{
  "norm": "rmsnorm",
  "norm_eps": 1e-05,
  "lr": 0.00137
}
Each number is 128 + 24 x the weight over its row's rms, rounded and kept within 0 to 255. Layers, rows and columns count from 0. Numbers have three digits each. The size before them is the row's rms in percent of the matrix's.

# layer 9 MLP gate, 704x256, rms 0.0775, rows 268-339, columns 64-127
106:163151143121099149096107139135121172151143061112120115108122137066144087118109114125123102089145106142129150108132134114140119160109190113124069150162105075102190124097141141154134124130124165
105:129072110119108125130140121112156104149105116120093116172141144141084139110057114142135143123136155129131174158121113128121102113140112123106126088156097132140103152116110137128102144151111093
097:118136104096083140108167138132164131105140116167130111142123122163152072137094141167137157154123085123141122087133102102092144124117113139129121140100128132166178128144136156128132106101097142
110:128146103067107133145133112140127128172129110103093118138158177166167103151151125150142146138171113100098159124080154111121156132106148154103134119084171138082075120106140133176130190125160079
101:172085140150146128144127126126094117112090151097120125071151130090110120139155106149133117104108119114099130120147108127114101120088151103095114117154127118135124176145142145156064122104147145
098:126145124109118127144098157177140134122145104150132172107108106094079109148109106150098137146103133148122134138144112141110090145110134159143155151098083129150117124146142092154156152141163133
097:144133136111106113125140151132138136133106080127139145124165085116151143134158123146143110127149130126152109115096156169098141107103055154159141138173157138111121121100171142198165121125129146
101:102165080120111100127100099114147092141101149104155093120103122133131148110089116116113150092157148115046116129118134131119086134130083105102146130188161134156140102142104097141149114162108112
099:096114169132095125132090131090150111104087101146099116124121116120123171141089130132096086096101113067145170108102174130126142122098157142158149106194132148170140143115165121098122119118126152
099:119137109143123137077140097089108125070140143121124107153154087132115118151126092123100115150131143140157142115144174117166110108138120145125123103129073136119076089127129133129120093092142118
102:119146129123132138092087142136204135115137102101148128130120117153127124141136108131132117120153099147133140113161179118118151172116154110112115108107135132091152111127125166160129146126107125
088:127109142161094183158182115109141109188104099074116111137130116141118118127156149130163124158160074107123123134145156136186179133106111143161145142155146136156130125135134143156148143085145133
102:111124155101123112112135130138094131122145122099130145122121108099171075125141119142116143106120163147097120141129146131128122148092140154120091089185120167169133108135092171131120099123116121
101:124085149073137117144116126130126099135109145160120136104144130108130160143160151116136131118069123145094178182130138117157119127132115118127122174149085151097125085108117124151092126142109120
086:163161133131125128155114124097117156149120110129152109129178158107071140150129166086143122088152115191129109096148115136144116077117098127120118192165159132082180109108145147123126149130145123
106:158116147123117143113158136155083116109141116093109103152122146121134169138123154114076159118105103121128125177134128153118100158129136157075141091125103130190126114167153116083080096139114172
101:101084166137138146120109117130123169149121149100168137097073115120145134117116119143110149099126142139099112121160122134120113121121084123138108095142162134089167103148162098093121090135146124
080:093124137076126142142138098116112169097083123115077114104140107122140115116120090138162129102131156172168157113085113156102171128144072144153168120124125115116166092103136142136120060125108155
102:128135124160098112141156124122172143131088122138094137134108133126109136131085089126127141153146145166169145124142151096137165135146118138149103101163140126096127114125098115163154122125088106
086:106101134154143128112139087127171105139161131109140122164123150143114145136111134109142147123121126111113150140100116105102170094161174098160103160116116135119137167098113127125122120124189128
106:091114135123134171137142128110116113096139072133125126121120114147135134121168158176107125125124103138131122148121152170113162153127110129147165067115118137140123118102129089133096080181121162
086:102131164119145158156110123089144159146085119086181112118138096160179134147198166129085131132104137132133140149093161118083158091173140124106125106101157111127101111115092108157143073127157129
075:137114160149098140160108182140105128171103096166097129115147136102127077122143169100137139109135103145083120105089156105131161111116126183114143113117132119096102147107115128130146097139107129
096:134106173115074115083165153135149156120151084138131127122134124136137108106121094151127113104122152124129145110121145133127131086070131131134094141159137183099107113136123147163161072136122148
111:103137162144089150113077119076118121117119140095151158115111138173113105129115148169125172147135124119119097118133146131116148116127152087158133082121134148125123111128117096169156131107124111
107:109144157148063111120157125162109125138125114096107129103116095140137151144127120142128171138109099123125168129137104120106115138150165140121139161112143158116139111105158139143151095108089139
082:114148139147121141140117141149122096118102115158133140087125136120136111126140117104105098112112090165104141121134093143120123147146145115088141091114096133118092163109114126136096142134096149
100:114136137137140124175109121139099140114092123126118147153114115140103075121062105113117132082140175156140109148136096124160141132134087116101168115140159110131152167135131152129157110090143111
107:138029129115139104149142119151160120147084153131098106137157065123107150090139135163163105116138099126123150112139134174143096113132069129129133152108099131092158120133100128148127108136127121
089:121129086104159087105159145129116130124128117101129115135152163130114138092100145178113116114166100118119122121126159126154167128134116173127120155176104184098111112124120130152146087121174134
091:154152136106145111117114124123134113100103112141129123136112115143132136090149087133123089097128102148113162141100096158130166111173099171131125131134125138099122107175082102135170084168091144
087:155147150139122122118133105113134109090125163080113171142128097135154123153091099140130104167113110126137123106118127132155139157143128089159112152121117107137112123173131140134114142165138129
094:146104156128150110135131105130086084096104140091111184099157172101114145116111133102132121129171151079147107122082117151149107122101102131112139145137161110137126183173087145089135160115106133
088:115151121125119092158109127079144140143107128118103158092116113178106153093144142110136115080151093119146157179123131186117076130143121130129170112154131180135101151136141125135156127150117161
104:106164135134135114135106149103126147175109091121109098164118159141142130142115131123120100130149136137103155092142152155140097139103154075114155098107134152083143107131147190134152133121177146
081:154143125112153107121091091160102091106160136142136148162121119133166125131128137140124106159122148134145138143162096087064132140165129131089091136148111111107128158164127121145131111141141112
098:149131122135119167113112184139098147155111101153160141121133097164164105154151154165136114088119136152113153135089166188114104139179134143144081110105124122119169085120117118142125068140120124
114:108090106146133122090137163168123129114078153123139128167171157142129114127063101124121149124126110127133100137114100191154100151139099107148113141124161104135160086131177105152101123133137113
111:145165191132129101136156141135117109147133118153118154113109091114108099140099154140145175119133146161180137139129138117152173140128168142092118125103090136132079148122107127104109127158162112
117:107106115126118132131137105127164121122077147118089147116112139124126112107145117122109144130158194174114094200126148086115112161129112097090147159126157142155088123133083156127115129142132118
087:146143136141115158141115111138147116171095123124114113114155127135140096128081146087074128122134085116155112122156136108088117099132161101114105142107179154123037117098086180106132119200136150
084:158130141129177132126100205122089107167096144142093101082114120134142112089160126082149160121101078141144134140121115110125116149135148129099147148154137148147120162138103135108142150140105074
096:170071114117109153149153149123162086106177121123220140130124095121111091125144154146161115141167099124137114121150152100112124111122132130124140159143104126136116118095170167172108137128110113
099:139126146099120131149108088136138135171129132130179130141122130124078135174086162130091168124125098098145117141135147117151142097134159138138127115106100129105168152082153088138130151187120120
104:137113137145118142153141144109133136119105098147162104150125160142152128105099119128040119102168127105134109125110105167104165141079136113084145137139089129119079155105087117124175111115106136
099:155161132152135098137177160174121152107120131106122132111126146082146101103144112106090126103153160156212123076139098121100108130107103159151131176145128179120125123142116143133124047118113112
100:152107132135134166160096083078134084120126135076167165141141079127145113160110129137181137182168121149123129100131124105090086137145108102106117111134138135144101119122107133102147168114172115
105:160119123145134133114154110131143128164120158128149178113124144163116119150131109094120134159137129127166123110147118108139119121115132101144150110127118147146124120118165157130110101145144183
105:126121139139140104081164159097173145172131099122122130144126123133129176105131103114142133127133126149108107131092155147171127115125119119136140152140113094089130125101095083128137150148143118
101:095142131129096103120147130117137144120105102120086159123130162136128132158103154088113123128135081118121107143128138175142144083112098113078070141143131098112150092150139114128107129146124081
108:152127106137135119095146124149097121126146098078114130150136139152142162107128166138140136115162141139161158145080135134140124093141151136114118140148133146122141107118146173130107107150197120
092:156122116126133146116098102179148139131128130129137146124073161158107058172140095101166130147140125138125119117124098132098115106118097170120089136099102099122116121128146120160124121111139154
107:159119136139133106122146105132134148140138127152126129112132123095115200153108135125128133092110131108092131145088112195121160121080134107142143125104138104093119125120142158142140133116164153
099:131129133117127125141099155133128119099136133077160083090132203128164096108086127140156147150164126122133124151147152108065105170107116099138129124103118138172085116159129104143133091139124169
109:086132131121166101145168122140109087109150107146148137140123117100120085110110088148100152098066128163089146128159109110153131165136154152123151146145147124139127102130110098116134094141137164
095:093144108189150138090165179194138151130127125171132097159110132133128146147116087131094158140169102130136108141140149138152146147124119132141139134112116124121129190123160124120116130121150136
096:112119110141082120130155143166118154132099100188104137090138111123125127150107075115130135116148105160142110125111134165157138138107119108134131158116122106096141126109135169124130120151137174
104:141119177109144114171114115117138159144162136123113122126152117129105094103152093111118141116145161158114113154144131123119110129111052146133095148121158128137113120102130166112148133159076118
095:131137129119141152144139132134150089133136133140144167154136115120112107131174122150128131176091125102142118125078089136090124119107112103172124113072077154150075120105145137099102123127106142
103:154086180144120135105105159156148116136131128092133154097119115108176129103134157110131120104131118108100146146138151097143098135148215119120128145157107168133104112138121097129117156139089116
097:127083090103106133054148122153111112109126120140114151119138158110146159153119081142105147100148098078141130097154100152158124122119126123116095112167134126082160141121143133154135147129144127
109:156125143151106139105149133169173173147124123137110140151150141094138144153092140118132107126086106109147123108150140125116138117099130101135068082160114074132106124121155126143111148144099113
101:152152119189113137090097107146108117097141120150093138079107116140115162079089106129141100115131140144088179150095124087094103153115131123117146096149175156166101145124097171131161152111119123
102:133080103142101136108133139119141096127125112107129093133161092105173086133142138092117104168122135116132128107149111114142137131135095152180079101114116131125131102140121165141149128158083075
098:064137133086125092103073136166118134111180139130148127135144122107120118124110141086132083105126093105114127118139135090132070105094161110149161128076135131180135138168143148141110112147150122
101:165107154138121141112163122109156136145118143125087102112126133096132154108114122164085140176131150102154130143096106178119131083085129128195118142183098165125113125134134121128130093125147131
109:115151143118146140133174135147155120108126146146142127140140129139120115148109136148126134139139110174123131137070146113143119119179090117156096151102124086118122171074111121186122155145123180
102:147109130154170117103115165126167170125122125140119136129118141087139127122140082099097172131132141112111136121099115184113124134159139125146148130169096140093146116115153142154126128106123137
105:143079095101158119082176132116142192091104103119145110094106107114128098125136122141132165125095144151125117086145129098131125120152134155140093102183107154096139128142125133101099154097118141
083:109141179136124150182152138137148119159116132154122136071150111147188116139092123133080158127090125142099093128125099121145133157174139169113162104168062110130130115132127149143120109143124128
104:108142129091127131113117133117127125138109144121111120142118138138120120118132123134158141110109149181102109111154116104098089127125116119173176134156086124134152125084144119184134095160119144
089:137109112100147135117117091129103153112128103192161143099180150158113120091122130137131060125159150105131136138114132136151127139100113110086133116134104099113144142127133087152124156123151106
# layer 9 MLP up, 704x256, rms 0.0773, rows 268-338, columns 64-127
097:126110145157112139098146160139135063179137128162142142133134130147140149104115127135147155112114135159096170156113154156150095114135152128100134132127149109100127116141166171181106165162072120
105:117140120107134124156110130139130155129145147112138152157189126143138103148106127148115122091128187128123123117151154118136166175100160132117118129134160121164101129129117139165099123150109104
112:127127132134154110139173153125112155146149136146119151083114121118141084116146117155154093179142125144126153096100068112103099151142152170125145133114149115136137143167128122133122142129110159
100:186112110153126139147151171105105154111129099126127173102124147134102105143097126116131134162120122137149111117134130130117173142131113164143119136144048140127133129129119095104135135148103135
108:130157164140161144151112113110095162119141147119176161132147123156120094143110152102095127137137175107140150144123087128092203173089177137107158157118137122101115135162119123174133120103130138
108:114155131180120148128166116124132157069146107159118164149111142102062137167141136126116160158120140146131141111112111128112094109126150157108166143114121141138112175127145171135125133083089101
093:117104152123090161113122146181125131106105155096148094133117111153117133126122141115160117093132161080134135143148118110139160146111132146170146128126147085169130116158137065138133141134128136
102:104123111119183162159093153173167151137123122098133134136157139154122149155109096110147156149153093120151119154155120136130136106137160133148134158125156166122123135122129131115084170114103128
102:120162146151165123099147127143146143138163105141167123140107124115122090103092155169096168152115133148172167118142146133091120107134144138109164119168108169171149131105112114131148072143123143
094:143136122127144092131142113148128160134113159147146078083127141129085119117137099077114117143124143103105132088146109119111150156072139152132131141133149101126126137154146157111116134133121138
108:131130131104170096114156163129112148124163129134160128105103145140168150120149127129135145128144131120163140135123126147131165173099123157139127103178111130112161111130156079118114115109141141
100:152113130166144163144129149149114148122123128123117142114119127081143133084094137154157107126159137147155117162135123113151104164082155108127125090126139107135148097114167111153104134122118132
100:104144142144120143090146161125091118109140165124149123116147143153151171126146119103134162111130110105134120128163112115123167085113142076157188116116112088122110135096132112127124151157087116
098:138144140123127105090136129133172094141140129104118128155082147108123134132138122161134118149140128154107161117120126133097166124158099084151146175101123140113124109157095080131160118158095149
091:095091111136137107139153097086130089136094146103104147111139133185162144104139125118120105156100125151120121128125152126122135119128132108153136166133134135130107155141119124088156162103157150
095:145088156124141142112132129115089110139102150142135102110115117143141143145143143097085129138120140160104112119141146123131155128151124110125171142142136115117140131129160120126115167128104102
106:129116115133152135131093129142117137119153169171129098164190124157115158129129145125085108130145171100120067085148134120133123147095128124124164107114129107143140125122155126091156097147108176
094:166122122096180100092122131107150143161122122096123139101131128139117175111168123143103160102131149130119123183086194163097105143079080121160116095094099140126132146122172154131138131113154163
113:140144162134126136119131082146127138159130123149109109106104086131083141120116170106132133120149156117100126089174143161160130113123107115129114098136134111128167108072141116147117133098115091
099:096110108065186127137123128148128138165129165117110169121084129134113103124126161124124121105139153134108132119115131114166168141110082181139128119129134116124111163129123121112152107084117123
105:216102137129146111147142118151125111116185142094117138128130152107093123133065108147100130102110124138144111128180115109121099117144103113142138159140127156093142149137145136120158107116113155
090:119164115125171189122081131132118102082138131117147133188114131135118107170119135158103105109110116124098137115117136137154098178122186120102110119113137176169153162159124102126105151126093124
081:081126135117067149112136143107131119115108099140129174121151126139113136108123103132132110108144110153126105108101097150147167112112135152114150102079129166097115083110122147092130098170146147
106:146118116157104115100138115109145112103114159119135100136123170160128181136138149128066125154139142147087130131136140131123144134128146116134102120128128144128090102130099145097160142121124138
108:173137148138125174145084141118136130090089124132102138102117110105103120115116090113149104118167106124154150147131104145107135145090133113112120140138130122104156113105084171139165138156098147
101:152144113150116130158140117135140142132082145138095123132164099190099119091126121110161110106135128143131171104131138118148125120173094125125106202181089120143119132159095142111090102120101131
087:124139117108158118128133077120122141114142108089142152148122102138138128104119132097128082118132133105141104115101131163122102065138090126113110124155147157120135145126143092110139145103190079
099:135152093119123150116158143092130117193129094130107132124155116123121116097129072104114156157165125160112109146114109154127130133137101155211166157098083129121144137142097089117105157119162140
102:154138096121125092134138131121145094120089105162126120138131090105110141172147148137113099164100210117116103153139144154184115149126109166126118133103111125103131085162140105142135104112106077
095:154136154149153160133096106128136090160102171148117154175148174130142124108121152152114135156125138115127109145111106120143148105138116132178111115147183135137159173184148121111104157097161126
089:119128111140048103100154138136155113126154106143098114128099103114147118102143104165115112107151127117107118131170118148168115096081146120157085138120133133114105124108151117116146112120111129
093:111095109131099117143097120135149120160120107146143077155168139124106130107097147107140125143129122161131154121104119066108122117128095106123133116117177123134157157139137070161099155126133129
089:126128135125102118123138158122102130111133087128143125106138144145167133100114111140123081131136142100206108157156119124116142122126142137121090135139125097154145134106106133125123098114155090
089:160116097126131119122154161093095098133106125106127135130128105105114101144102118107113155116141135116158148089150174082134159088168077084149174117137137133123157131109148158144088132161114109
110:121123150096131097128119124115137154157127142143149092113137126132116065171085145122152162113153135128160100154139124116132130119183125206094104136135124146109126143129152060140100134118059115
083:157172136125124122103082164147100105148147136139124095125110071122150119153110137135120131122123177081133118130147167163156103134116151080161115184135133155148138127118115096150158070100105102
104:129099111094143090104144134093139125158113153143109131103177101123149138152129153179128136139178127145156189131126116122129132174141123113115110127120151146104176105147110101155106181132140117
103:110144104144120172151134143171140140127099156096125135166175173158118133122093095138061153126115103141060149125138150169142121126106130129121133111127152085146122144125143139144121066156140093
109:136111093126118101121137106188132127140106140162140147111133151128118117117132079126111102126132158117103119153170139097121115140162085171152151108096138115109168124191113118121135103089106141
104:152192161157170094139151104160103141150124127081141132137148152132072133126164165148161087124109118149126165137112112132115156129134135102113134138153143145113111134157071112111138147155129147
091:173140126109147116174138117112079160115153123109135157136141145136119134078128109140131100116114164153138188121169111160076149148153086130092179122122131120148130147151127164149118087156080126
087:164096137136113127113077135093131105144110092137117049175147117127120173111155109126130121133094131125163174132127150116138130128120125127122122154142124122138136102136126175154137134112069113
100:182089196123099130135100167139106104152127132166084141165102130101163132165131119107133080119107105118137137106121127110139139103092113113143144141122100090135090108145121118116114095127146126
100:129156168137130151132164125162097148114150138088115102174163118172158151110100145113104147081095138110150116133126111112116161131106140185136127122104095113126115119167114148138124059138145173
099:071123120137115126135135137121123156111140140113113133126147090140118127107128146143071125157103107155162102125118141079135131178170131103130132154104111128126142104153112120126103138169099170
096:157164155156156150150100121166139147148149145120165127093111119137129094117078135124126096097132131115127109136156133068129133144104090116150147120114133164162114106074113134152137156114100110
100:115100128163140129124155154103145146140120163127105175166125174120078158121091082136126112107107161178132128151109121140133118130154101094150092132132136142164097174120132156152161118176134131
096:097097148100083164139110069123112138137099126077149172138122105161132096141135135075130149166144168142092164119182122118100140130155073163134137101091108132139128118102114114104097102098084120
111:154102113122144134149109111125150156082106149096096103108144145100073146101104147108103141093126098134178157145125134107168104190120163137119156137163135135118127092126139175118137072132101129
102:115111114136104130148116170158165140194085128116148147135140123104114138127135094166140149107130164136116127152101145120139136155128109175138133131171150148128123174135172166104178134138151154
101:123132136102114182143109052117143106155117126096149160172116143115109126102130115136166140083136150088101121118076160106184137151122117124149118126154141119126131090140127083093134139137105117
096:118138147111148125110085153181147128123093139157155122152145151100131103107137141159118152097106116142137138137134126058135116111066145126115078124161148114099127150075165125138110139130092159
102:102136111128119112151135138071146114101094137132103144111171152079147129102126161148129089173184134136129087079084105136157085095130127144121123124107145121132117122096135124115151091132071193
101:168113148123109133095124153112116128155121120114143107131100108162151127142189113126109117131105137107194158123138121139153132120164114165143161123141159126157100160091123126121071129123137117
105:117103108154136159139175129135143095133147075141129142121089116105142132130133128152131137158114088123114149125140130114151071058141139122118110112118137162123094159128156147104170142190133106
106:152144127140114097130168158143117150144110154153147141150110153180148146117155134064130125122095132155116126128090131084147124127167133133136135129174123140125107204110103148091139168133149145
095:095134112126107085091137134104173142149131138154163155095136139112148133161146124145130098117125120132096156157132184125072162126092177130149141138124148119071136148158120161101135143150123143
103:114106112108127078166140111116162147114124125117115129092071132171134133099134183116123133117131146114089132129113102135126157124157120163082123087106134137117122124182154134109146124115108117
101:083174109102182151114172159135138136116108136104143121159148112129132168099092147135077115115188125135132145148127130092138117080102105131143106135194125100117143150115148132131164111132151125
098:081160116134130098116111160093171102127093147133101110114093148160103129092114169094171145133127110171141133140098108125109154099154134104152104153119154141110120115124155124126131165113116111
099:176108139115087123126113141111080112196120158211122148127144085120123111098094112139163131123166139089116116169125141139141118117101174105119113146152120072161107148123133147169128115160092143
111:125157133125138126098166136129113089157080142173134109134124117129155098146154112092119107107133125134094150146129131138131129151123118122123133118099129159152148131082139126145155123120142130
094:145070155110084129132086123172191157130139140117127117096160119134098107114145151102134145157152085141125144126162159137137108085119122099137107142150137144124149109110103120149098097113067153
105:078118114126119097145120143141112152087099168104134112089088077085121165107140152134101150123135138136152157115131115147118116121123153118161149177118098112145086140141100069093144141122128122
102:138099151112142104115133124167146130087151152158142158135100150146123193089137132181108124151133147100166139125103123109111137132111126106116127096091132125104169118133116142110094169110129176
099:096153152136114169115125150133132151097139144127106163115123152153117138110124105156121112158129103126141105137169125149142112138121121147116109170152101113080129133128128105128153134143132153
103:154139129082136096128155147103119145113183084107148111181126138107115098167104094126115122128133079148143121123145116117151127115123160125134095121113108157148150107154142102166085159177124114
100:115179173103145136144171133102117142179167131147177172139137135152094142097172167091116142147139143143108077124125143111118116107120100125158130094107162153127113112122089154116101131160075086
109:104131108144102166135162118112140108095077116105123136101145167164154153142151141132179099099110117109126116127164126114113146108120157131073121170155085129128156141168152134166118133120126120
096:133141143162107114091118113116115124140128145111148169096139142126157082151106148136139141119069135150118114124137151124165201112130098097128123149119139156086134067102159154106108143114160101
090:148091122131131157139137120109110150104120171103151075163096097102106146134155109121117169139101136147110114129166127124093129158133130175133127129107087142143151160118117123133104142139138114
# layer 9 MLP down (transposed), 704x256, rms 0.0717, rows 268-338, columns 64-127
095:128124110116149099136104101100155129111146160091154116116157096133097149154125153144115121137163129147137102132115117111123154131129097131117168097098134141179126113116148116097128135075155097
108:109176118125114082150124135141168125150153130080142139127133113138117191139134104118159118135109140149122104164131100146148151135127090175117128120151130128153139120146136134120181116123140174
114:142124138097130121145121111132106127149149155111109130128159130108080156105141132106118119132141161132110159132119058169126107118146170142104095136110102155098110099104086112145144174106090132
102:137147147121117133175131102134174128138160125116120168146118123145064155100145101130148092143083130103075132149157100109123146174155164113169093166124180147115151140118093099117188137159131145
105:137145136090136133160101131120134101106141139125138131138114137117104138127177133135135105098073122151146113093106113154094116130109157170131155083069132163179123115124184136131156103125159187
103:125144103150127096139137124117130096120115152103116148116133128132140116122118136109122116120157141115116090157093119146129159172135160115128165124140122072138144123159149144107106112114146134
097:156137133080139112151139142095142104153124122150112129125097122151154152155148112180163106130144143107119140109112177191151123101162110119102134125127148103145152143128121170124148132149133122
099:133106150076154127152122090089132152145098085124156152145135093127115109135142123164095127159144112162150174110098126134120156117133166113123126147106139083098137151132202139135123128138097172
103:104127143159171101136129134125087145114135125160128121153135124071119136068095121127119142111148144148126091177181100126089138132132162150145121122139168120158181133132127136124082081129133118
100:123117156132082146150138128139132114120124110109114133059126147139131139109142134173126123120162116149133110122115095083142141105151125096134141143133115115118146176105114113133130070122110132
100:097152090121147137152150133106153120106156125124116117155147145128097136147169092101100101128126161146133120128163102153117131135092040152155117119161131133103154125138151143129140089154119126
100:123118145154175154158130100134092125134125120129080134158103113095106149122118112125138118138128159122136103146119090152093123099111125128140148162151113106093120123143139177150139113132129131
107:134145124137150141137155135113148124150119125140162112163142117143120183118123119150123151144104112116164118127167088127122134131156098145165154118138107109111131130094138126121116121124188129
103:136168134106149113112156136134114160109122104073165105123133120129115171112138105142150125116127135109091139128090127132146116126145119148124140187128158141132091180057148157081084098100111134
091:137169111154107100123144144170130098150148122119165146148119144114103101161154126138139135149145151081127119130097116138121147153161142127158108059124121116095112135110108101160128078143099120
097:077107140101147149115129111135122168114103089128107142169135114120159127130105164127129150154139142115149113090115118112126132128130152131146118148130143167049119108095101134138140124104153063
100:128158105104117134084107101126090138110113159107107123112130116133111117134129141108103130129106141153136117093109102124136112135123105126151139129131143140175091116107147145098161100110113126
101:068162079084137146142148091144128149120096138095109124128153127123142129167112120114123114100110174123108169111097146201092145129159116116143123103170135131113172074110108167116133098147131121
111:154209133117147113163108097142110156108116111134131093129139130122124175087137136146153123163112122105141102121173100143119153135115127132131080096108142102131115092137130107177167090118145147
102:103118098143181116119097144123184120150110126137117131134156169093119146155098130134165131133143148146134108170113122114124099149146129139117089122128131149128139187111129092132141148121141105
105:141087122135151109137116118143144089110100155153131159115159132116113151166082105136176105118121166138148144154113156138143144091108130115162115120095155086098149105137155112125115163130178115
093:131128113139118115109123101111110158125116146102154136125136153124087150151129142115115144165148127143152156150155187126169119122128127124125130122153107146111148123108161139130120147116163112
074:138138109112147128126113123144134150147159166166141112116164137136150150144104139127152151117132127109144134112166081103105085143087108116128099160160172107126123218158120117126132101126131128
094:154140109124139150095109111110155108146114110141108103126160126152129131111144114083111127101120138170115109132159106163172140152169098118091152112099124146165128103147114155118106124154094137
109:156160164134149159142140142120109149177109102085126145189126161107101093106133105125150141157111069155126146126142099118109139140173149150161124119112145096123113143110133129137152125123143117
099:121138126133099115128180091134133116079144134149159146136095119144128119091118135088057150112105148105115112114136109129133135108110148123121089111120109072134134149129116150114112098158122173
085:121139120090142126157125116103097165146128124121114109157095120101111123115151099152099146080096137123162120143125181140110122143140127057151147138104145132076119085130108117148142131142107137
101:166134112118110129113153110115125088128140105141137150119143120071158137162121121156093153122166109130127178160143095121100131122140132137102104113117125125140126122156102160118137119120154127
103:109117138167080112125155091123123157130121094138131144131118133145137121145118137109165119138164148115131133177141169115115146105119137092157100134124148123121152134120156159128123166140165133
098:165116160161091155111078111118109076144137131152120116105078150127128125181120096107153118197115144138134112129117134122109109157147166118097133175095106134103121130117151074115144096123143128
098:130127133128136113129124120125113141135108106118137116136144137165138126118148131124136138124115095127136144140116102119132142139135118146122143155136126112144145130130104149128119120148126129
097:128141110108121143161105111107132142084095096135110106155099120110109163120119120129095108158143158162133125131158130152128133134132101147130146138121114133141142072083127111131162085119126183
098:131131150129134121116152081111142127119143148143106125112088135129124134130126133132078141085133107075103113118140155158128137131125121140085130141158161148158164096197112118132134149155103109
091:105149129150093121093125147154150140165131132161137120119136149090153149154101117124107134126160132152090074110127193090115101098115110168162097137140131138122184149130145110094123126145120121
106:135131109126199165122121124099096160121086092112138133182115135102126197151120165149108176119107124116088151117140140148157085119122074139120097089100115143097135116107086135105113133119105139
083:104126121118118129150139123121120138107129151142117155100152153106113131113128089129138132071183122126115124082093136121094114115115103121083132094110152135129110141120066114087127128148107169
101:100095137128086110147086155136148112086100146125085100062099125130141127123120129112180113115118149122081145131127098117139119113107121117164128122115111156104104093138129130152144165136127142
100:133120132088118125135133105156122108130152092135103129102104134082196175103121130081137121145098154132175122134119199137114141087148140125114125141129120137146128141163089122095149155083113147
108:186132123098105095139135135116138125139158153146126107150084090147155137156106159095164167146121135085112125137134168147135088102118117171109120114102134150130149106117128126106181141157121149
106:129108143112076146120161125148097120151158136133112079127140156099110131148145138173129140123114067117104173079141069135110151127147147082178098162115130115145132121163130107131140134116163139
098:132126116159118137139147143145156132100132128153100148119142148118159144128134119146117061097134101130109135139110051092099109105120150131151153089136122123104154153127142125140107137144134132
086:099139119148120134124126140132136147116126123187130140106097162072097124120101134101118151183155156135122109177132112097147087092099135130141117127121184157142111154068136124131088099124107141
099:112077111127143105126140149123138109108123106145134109182160128153138116116105139126121119101126135078120152175115145135146128131144135107134139154149139106167117142122131143127090132161089120
099:127081095145124163114164155121132081093085154077167138135168123127114133146123141110127099124102112134126110119102078132076089143128122134138135114152139153096104162157099109110137144149104097
101:135125121147105075059119135105156133127169142143131138139111155132142156119095121127092067153118119145188149150122200159109134097095104141105118098123139118099118148142126116134111149145160134
099:125127091153167128129166101146155102136106152165147118141132140144096128124141116127125114114130111138153141136147095137135116132093106124197100143137142082121126136116120158127146120156127109
097:129125154135076122135146115132126112141146126113180161147134127155171112142093114080112165127145099097139116136172132096128119136117128122135170094107137101128109126111175087114148113141110090
100:153139171114122099112128117141073115124124138145113157147140131125114127139100136124104170142115120054088114101110130125122075161099119157151132104173133134133123161141139130147119130130130137
107:127123113110181118090182106127124124152109141146120127110106144152098120124148122118146102111167122120151109090107125112111110095126144117161145152120104080151125119160126143162137182167136111
104:117156124123164152117106133177097173109117171109167154126126139071120132147179128096110144124083123094101104154124118107105112099143172183106091139113176133184158118101159135084154097169169120
103:128166164135157170134087101114109146158169135087115100169135114106143114165143112089094114152116153124117114104128145133142097099125150162150142122093158150114136135134116144169173165139103186
100:119099124102148173129110095104132142117119149131131098102107152183094120144082115098146178073178129160141117162136154147115144158151102137145172131131113137136140137128118139154127142138146113
100:101123105132149163104109178111123108117118093072132138156104143131161152101103154146107099093143154134168118109156100156097136142098099121079127108120162128141148149121139114114146116138137153
099:172141133137112168137077085105177071068149140150089117170127134123125134125137135118160118137146135148087130136088139106114131124134136146158127147129146134150076155148151078128121135129142138
101:107130128096151152168135095089167126100159100119108134141170130111147125161119147132115132119103169179124126147116039173121145122156150112110136155125153159167083165156115142096173151141132080
107:125075164129133152127096116080161133139128155110125123150180153106162116134140102118152097125110117141113148121136091097119136105110132114114143121125172114159168108111094104136131133153105105
097:136165112103144155134142163066127148107138149121127108150099131144134089132166141140129108116147147100157159120129152110134141142118130126161144094136129137136160112125095108125137132069135088
103:137052123113124077097117105092110118130133132145154149168110143114150159135102089125085145104170116116158145103134150183127147152154129106124169132116129122130136112125108113155130108144124164
100:117119114125149147119089110106118134148126132130109115172134145154107081178150128104113154148139088155127100155136125106124163101133137126117098128105123155110110131133149145113122179132150112
099:085172122136150144134128135157123157132146128118153091083106136160141127116106116082098192114087109131120130121130134117105076148114148126116115132147141095140109164093156114113180096124158127
091:104139138136142122134091121140123149113133128088129115137108143142151133138137147121127137129128151161135132129110132115088141140146125156125168135112127158130157114134117127095112140137124116
108:136165088146124096128141141125155099120131122164114119129142129136120106136119139090146124120152123169122122144140110108130129127144148118118110096149122119104080109152148132150108119134125109
098:143187101152155159145147136126144141095101111108125142124097144120165117139143147131123131091101101137172164134149183130141169119133094148126111085105141123162080142168149115127130157098141131
107:110114156132107145121083136116130121101100118109107159143123096136143146148134139119147120143146136154118158150139191136086102113109114157122121137147101097136173128134131139152148198161125155
102:097130108111145119154144150135136137160169168095168102076133100114152109149112157106145163142097120122167146135133159096152144089122140133148139131112128115162177158143124128134130140102127106
092:127116067098133145118055117133087146140127105133125116109123145119131137104111124115107138122113111116138122158143084099136136135120117133110112132122146091161148124159149160136097140135139120
103:103128116143118124097088092132131142135127160139147099157146124184123128123125125154126100104136147139101122096122105108125119135141096147184135117111121128101139097120150156132093168147141152
101:132088121150139121129126122116104100112088109104121102131126084091147172120083109126141162113118111101151129118177133135164173146167154086114153127122109108180160136129154116161090163139116134
107:118128158108141169170117127097123147197100166104125100121094120092143137087137145163161133131092092127112115183129137111144145125127141142118143102139123114123137102103116119156126118128127152
104:133129150121098132060140127141131124165150124195138120115117175107158115151133117106136131163099124147077063142108152090110104098100102160111139164149127140142129139109111101123108130170132133
095:137164122153161075157138117112135093151164116131153160107146099127158070112126124143146106137136089080123136159098150129163140094142130121113129133144155106117110118107106137160144137107106168